Part of a small language model's weights: no biases in attention or MLP.
Each number is 128 + 32 x the weight over its row's rms, rounded and kept within 0 to 255. Layers, rows and columns count from 0. Numbers have three digits each. The size before them is the row's rms in percent of the matrix's.

# layer 4 MLP up, 512x128, rms 0.0631, rows 211-236, columns 0-127
106:121184122168119128157159144129091150146168181137118122144119165201097168162091115161080149147114172135100147125121087149196130126108152155116120089129080156113161104168133138089131189046118130149084116074150083144144104124087117080165098110169144115068137168109159110068102119126092084090127151221101080124117135144097142128154120072120134162123148039107147133092134139172100091128153
096:109171116131071137106152072117096176138154126072165163153122139148100110095122197141068083098114093173125073185102099159102123143116096121117129129123205026123116155094093135175101148123116131168113065114122088191126156187118130146129107134172116127138107087137152135152117112040126138162111084163144153090085066125158094130117088099100122112113156062130134103101119169119138135134096
099:170116096134135165114158104157127120107174134145169106143169124097101127157124178139176085074111171162082154124068115140123134161147150134109118039094176100096137056109077120093131120099099196156067073164099143143130161183106117191164127121125063116107143118143135146097126127130133111097094096144098160108114131115211121056169154110113180104111184102082123121143158152103110137113080
104:117132160106116147096144162110131101097082137107108139165136070145122150115118109083126117157081089144148138167146144089102120078135219120120182074096104144096151084143083070117090131130127086191107136083170130134161145113133146128119145131174111127148148155119065110117124103073071181154097077090138100130177080154121068127136176149180072165122209089142135117127170147086188146158144
107:110101138120108142148142107127137166128076132147174067120132106084151084095131128113154111106163175083104097110122142161173131096096108134161110143093099092161131103172146095088160119046039121154094191062106122065101107123119110111126138073182101023173084128102120122103109108122139129125175135091142140126141138145145151149146149046157123069092106127100083145138118127130179142103182
108:161169087099156182146122198124135096168136118126153106160134081152137152135122134119169172159119108149141056149126126104096131073131162132093131106154162133046102111083181117080178127156133114133148159067093159149087090114103166100110158155134107144091156133119114140107046125096135149135148157211071087079165141060135112100138116133141181139125163091160162118164108054124120156161102
095:113155155145057108130139178085117078127101101098108114171095156186130126069160162136113084092111132085146149078101143122114178085135117098088104180130144132172100183112150166115153127093144111097117141052110113130068122050084161177112087156161148144188082074120125073128087086108127134110100127139144154158056122129123154161185124157123140106112140169102109113073162160129099129173149
097:179116066142162078162163106141149176189120086181145083150133147093090113188120147111117128113107110083090155125092115145109118132145149155115090091087124123164103121152140085118202092165100119124134125177183104164101100110098124061165099097071072132121116123149103089138125105110134136219144127159131112116156113113071178153144173192110144162162162154173073147138144154128176160151085
108:082151102125105173123127135141095173082146157117058125048111108137172105101098172137122103120115143105123143171137110149164124141096142154143081093106196079106143146147080031137140103116181141151088166088066167112154106136130124044111114068100122110125138147209133107154123077167150124074165145110080162128082143120180115166083104124145094160115115126102100164136164113131126175132130
097:165150175148079190069140128107127022145175094116125166075113100165116127136119148096068176117112156165084194133142093146169147114179123074144148161106166164103066129072078082142109139098099081124068079145135082149117118187073124115122127154095093089097188149134088087160167119104138156177169145159094120152149124130109140151161149129092122139126126141140123111132146123125126116139159
092:132075106185102126116133080128123145121150141081145131123127163090160127143116127119152181126078178128108182153071073162142130049143139186122166167092162168178100209112136134101177097151108114074122131126128088151168155163196142130190148156147139103143152108211157130116155117136132131107116128161131131155109093117132138101178111047145136093085152138129150123133220143076101126104140
100:140096171101117118158119117154158109164154145101121137102165139130123124176090169136102102190139146080121108139098152126117119093144150100095107098152120104132118096047110079120158139104067126062102131110165076154112105139110079125122123161087141147130166167087091093171207130076127067165111142126135132173125107130162136120176123080060079111021110185117137111105088155107114193129165
092:147097234137104158074158094101127146111147127081165112111105153127160154136118126160129128083138155181126152112105117107123215145060173177125147146152179124150136050083111095163106158137142091153141066064134109094113160126069166147120125148135139149105113198125144101118082151092117145178056154174155133099118125104112107111114108130113130084143174139120162129151177094114160159075161
102:148117131182092106168147094109170086107174141113199146130204127143153102151158156152106160109079160137125155147128088083124142158119153136067107067170108157085113059182173139153125146163089146152137120126101133080101129175170195181115099107118114048161085166138119142152159117173049118120135087111119135122126136132133117130119100142163117076067130135074067162110085140109116153110140
103:147129078111179077104125097094121145089149134144165130116117175118220065149110205165147183202112133128142071175105128120185095126113190195142136111143171102115155093163128082109139128109146088146141166136175185134162093169136077088067142133173142102174162132160161124141146164113095136100178178125112114163123148142140097120148158135126100110150122125192100135157109178108101122143119
095:189109137136094180099134093129180138158165130078144123152129096080125098129085119133121082179145101150123155090104083119165135094142124136050100113110156089176138178084086162148115189164193147097099162151137099112129149163176150179180154122143167178059085163123117113170111116121175142119095145089165139131151104132151127103179102183138143154157154071108137091171199134130093136099108
085:174117173126188084126100116125180113121125156155103163130106152131098209196133068106104140123184139114151074082144133116149160110190156119121131039104127185119096103147157135125068118150136141156111199086133115182182124097129158092114107129146115155133101111148097115149052090113142059116112132175164096090134137154122104149171161148147133104138138166155119070138103160186101125152171
091:186116131098174164066137185158125137116162076122112148112077132147077123093184143163103141168111173127059178075169071158172101138147103127114110160105107195183152111128090123110120089069154171093105166141088143128148046112149115118113155112121094139158112170131109117147114078110078078120135148071156164109109142127140131110082137099145115133106071075089109155139166118116151155156074
095:122138098106202087111144159129135149137119132065145106158118136139193138079153131107135209089144074168145116097182103126119153126141097082122106104132104213162096165088128139127060113167081060166079108077126150109134127166208127091114162153131153085113113127148105064135099147123130157082184085122124119109113106133137145154147105142102141145061154139143126095137098143166096189081114
100:039092174151105175122148112109108129146117063181142076125119121157163115133121168087148119136138161151137123164132096137133101152100142162100146126106117111126107179122120154137175129049112118181073172064065164138131097140070128140176101089133145141070074119118150123143090195096158081113124034178122102135148107061130095119127125122115114130151175154096103114152107085161101129127182
099:064110158085132106103082134150107136092145145061099066157138143086140108150159154203157132065134105127177109062133105103167149163101130156080143092212167057136155092094103119098082197108194165104156157142182134133110067068094113110143098132127148174124125119117107152165139140143151101118094112121125129149073098134135101162136129180156118162129118157071145113097135146141101146149113
098:155147167129130068165129116172177109138141096180123129144157103126091093101132118090098151125134106109151132074174095122102149190136115101049111133121097108066132134098101130157130141096135137098115129168124093150176125121184195178148077106097073117118130051118110120153129098107181094109093062135105143092151127148117092110099142229087152184125136175107087099175107163171129131078130
096:149143148103141078133110117137082147139112149111128132104112170166148085161108138159082127104152068118086114078096109086155112084146126081129128131073100125039133133073121121107090164154158136093133144147102106101118147157106167191105048161169128153097065157063117091171101070068158089092173155167128147106091104120146134126187112156127119171068176159127163100104108109169135131169125
098:116118143152159116116127102150163105168152099072061132134155130142140092144179110102120101114146162117140093100134151155155100055134119147091157095153147173180117137076146176136173164114167103053115118126201151113176131141229081130128094130102137063166108150082101090093126073067150124110091152144162112078100127103120140109102067123172138149159141158162104077144141137118140131115064
092:190105069156116061218119160120173130146118130153125172157149137168087138173118131103095100139136147138103142141148102088064137061140161084154110127144139115129151150129184138109108104150116078119131124151182104111094156100120191163122089130190114149176129098182169112142093044099179125124159124174101124127098117163138087149123086173156146199113100162151150139181110086134133096164152
102:110167119118093147149119112139090163094119119148143111159109158110129077130156153066123116191162142168136133186116130203087133133085107162165206152145131101164141158117111085076093117078156087170129128054160112198101071203095135065142135100137083130175127094164152089119151128079141145151184098126106124162091074102110143131125140137111165118135178103154128117142155170134157116176084
# layer 4 MLP down (transposed), 512x128, rms 0.0514, rows 211-235, columns 0-127
107:083211141149103147111129144128163156206174159145109111129062108142185164147098134105133124141149098095152140159127112105138159119120132114101103087145196137065158105115121125172125185104105124139083082140134137128097139118141144162134152148069163109097113168114124091111179151174062137071161171138161152194134105165119170158113119099153140158100121128183054090103175108099130169196095
096:121130104154123124146140111142097123102139118049143121080108079068088143115128108116093145225155064147062132108159140127135104057113179125075179096157118153148135160120151138101144055078089082093139105163126150075149172176125177135153135177105149153109122139104132089161106140106121167099163095101175139113182145131189144122108125141125152125081116127149132059062155088146111148103150
097:118166093150089141107140127119116138073143093159100160231057078114112107191087111130118106116115146150102085142173104115096056111174187101161092184153138095189186130120141115099134133113118163153114087100122129153172132142090151134134078062103145112161084129163122117147153166111147121132155154107156183167125181102153153148132107148134172162144114123062111139143162162110144174126200
101:097143114094153103107156144111150182115069125110169165124149117111087070174150116100147154104178155089100073128186129144143113100155142046136173128090139158118077119137124133100068164159153134104115095165117123101126070125121076148098147124096098093137085108104062146133128148107143064106091091061143172155095128089121208188118133077115088128138148191187091128126160124121155122121092
103:192127098074182039182146173151120174153156155124130099125117160120097144146143060205126182166106059127140145105114160099154108118159160097097141170176059130100090158099146101105164135117141165126120115141174124169146141137144117114129166114143158149107142131153070129145141071120159122159146098134148053179189091126136054095122088159096089091108149118141154103121128095114136089127108
104:150122178116123156098153108107060147116156163144115165139087070156193121114119188155106114100133112147147146179064120114130121192115174171115125084086140162154168156129117135118126119099144170121084126076101184120062118209103181148131169158139126081188119128122103126127147167142102090144138086070083097096117127125076148118122115074130190133146146156105158111166160081139113050133116
094:078186144114156097121107083068212130160156072101142136164081119104127187130135158122109068190162083161112085158129161127155114118100155103072127125135127184171140164092138097146116131131131139125144164127159115152160172184118160129141126093175163099089118175148151147039084186157106124109104047125156142145116091101136151119111121172124127128129133171169091133095142159125192155102154
098:078155160127075169096155077126141117115097095149140140144162126144151132132099170173130115092132162135203089081108133114151105108123133172117128100132113116135158126102145130129144184170098160163137088106153089154178074183182093078136193122175154148058155146117119091174112150133181109097134170101174172117137133164156143110095153211137134066110122186116083183079141150093170128145102
105:094189130130121170139090121152105122081108087142188134153121157141087064128083144172116113080128175121175146097217074131141094127115088100146138147097139132123102109138152109116110140176164164109112132164126131119145104132133103102166126056108084101151100151127131151127104128117203099147139114168106165097115161029163127168082210120152085134191084157150112149095125113145108105199115
098:127098063152145128148140165129148133156113115068130072128108142084094164138149157170147168125134133163109069102156098122136112142147056143057197188120176129145146113137126045123165110156096023139108090097161085166159149125138111064127142124097118105106102162129062093155135161163101115146115124149124064091159145087117131103154122097109164154111100105137151103121122170126180168167091
094:112143082155137106148027151102113182109099164153111112083106102112164098120158120125145191126170144093112119113124130104135137078110127118166180098102205100132087137109111159142179127144122086123098143102045153152062143087052114099099173090131130174145130108154079089122111132146154181116164088104108174102129106112141198106171121072122179123099144087125129075134155149110139143175126
097:131117145143115122088123119140131069160153120084086053105093104134124109114078093090090113084078115094147152119187118078178057109125146131100152136109181169092131121103134115164137132130145112100164093169125108127179186120148097095109140112096192144138150146148095020103082172138085077112147179184105039105100146147115127072099151102128102129124154133140102103103154126097116146115089
088:108151166145108181101117117117129130085141053098154086135101058107093129121144132150121091016130151174205157121166137142151104159058075130160060124134109099121122074121116143144145133115101174121157113119170173094135139089076103082121188175171133141161175111130130165087155183120173147137150148141120178085162115144090126137124119097161151118139130109114153091120169104113126073082144
099:131141172082136131101133090139152120097124126116129118119098135121115145168109176190114104084090059066130121089097095169137104150126088178144096097100151109137120143131107108147140106139067098083053163145039056070132148135157183111076073137188121129121120068120107143168115165138140131142150104118063111142116079090121110116145085134084119120109155154169149185125122090117098134068070
102:104143171137137145141026116109122089131130158122093124118133174127125094116137142183176148135125172140148065091149150135146122122131106154163164147071169091137120194170121121105146190108126102145121153149106155088124123135119099169103185043066148120121131136133162103099126146179162189176109076115068127112126039162128145151163113179085103131097190116176113169100095104107142137113097
097:124153119158104152165108154114147142104139114146109123094098143111135131085114086144137161108117148108094115106068188082091156094133128117183080152096122124156146133119090142152114164153078100147185110184149118087150148182084138130157080120141110169086075187115066124097042112088086221140106135153139134207077059149091147168099090150111068109137134110111143119128139160132130097173133
089:106122101136116158094093148149125123139091150135223123141182151114119087154183075103173119146152094100116174134150083142143125135118115126114090180062116124136106094144179163139137097136083154139165095174127124132106137156068155117126143055133160116125107098237112118162154065076140100106135102162112121122154141135129156087092181127095187064116144158193095123128125151123134200101106
092:116151151112119129149138176144126126135062114144137093125136101065145188143134062151116160128169093105106163121127137131108110168133159088122127197083184091153147125112127118105164156141173164128188048122182141114138120088115164109106122132137102131145198176145070122147129106106115117147110120175118123132163120148077145076194165080162163201152094054137124128148133104122210144187153
099:081156163106105140136144141119074138136087127116129138154132150130085164078110115140077070122146093162062143152101100129133079120132119132116134156108153156119125069087125181121113074149158144092125084068090074122145204098146154100127136050160153110200059185143159130165082117096088080142096069161124121124066074127121120115191143097131122122141137111096120082079173108135095121150131
095:161184131127110117103124148100064210154103120101153155146124175191086170148151153136126114136110106154117142084117110120176181140112165101202152172135182123122135107158131093185194137132139121186108105140117166122142112117127124112174133155139118106073159091031096093149095155184129149091084097105159118146106092132087120114115130145108135114156078072148192054120137158110088136113156
106:107135137147133102095123141153146132143089144078192098128046158079154107120139148174092153156185125118155114107201169129134120144109130130129171154121193116201168088180153115136164142079095083088147101114094087140147101108116081105119149163125139082112148187204087102138152188141134181125106144071152125134142118122152185115160147103098141145103097128185123130059103129180143169097100
095:163137138116099163134045131105106089147087123138133146170127100150112034167125178187156101136105086135163094126079129170130123122083125219130170127167138107131132117141167156182167149104135110160145117112129218150123032177133143127083130134150160077094127099099156080148083104072125132158113130094035129142134107146120142120141121161121163122099142076142154117093132138134157107120134
098:110118177130145135115130137132135113067135143110162121119113189105188147143131101113114212147114156098147188120161168181066118118167107158060085126110086104212111115085086133148156130160219109121113111147134121139134061133111049127114091107141128164201157154113153114169130150166104099110094162119131130113123152071077107109104125097118154060137133072116110080126113120120119086101117
097:132103124137124142115107145143114137105102123110226091067137072181125120090093143117051091127167135095179122107130146129161149127119146102141105124147116156159104150139147132130103128126168102159210125086133169160133168209129090109136141124160136092108135098192118095089172154078170144112085100165171197113126151172160156045085128096135138130149121088113102174145087115147161070095167
097:048136162136116146123120109094078120142064092149099116131189143102127154031175151073161137070129183121107191151098123147146107136112087136169133111128109166172119035163165125142143075083102144100123174112123174109142093117135106155218153143119146117148120128107099118102113124134158145130118133099163131107137154104148108155091118107153158135086127173067170180142132116064143115124188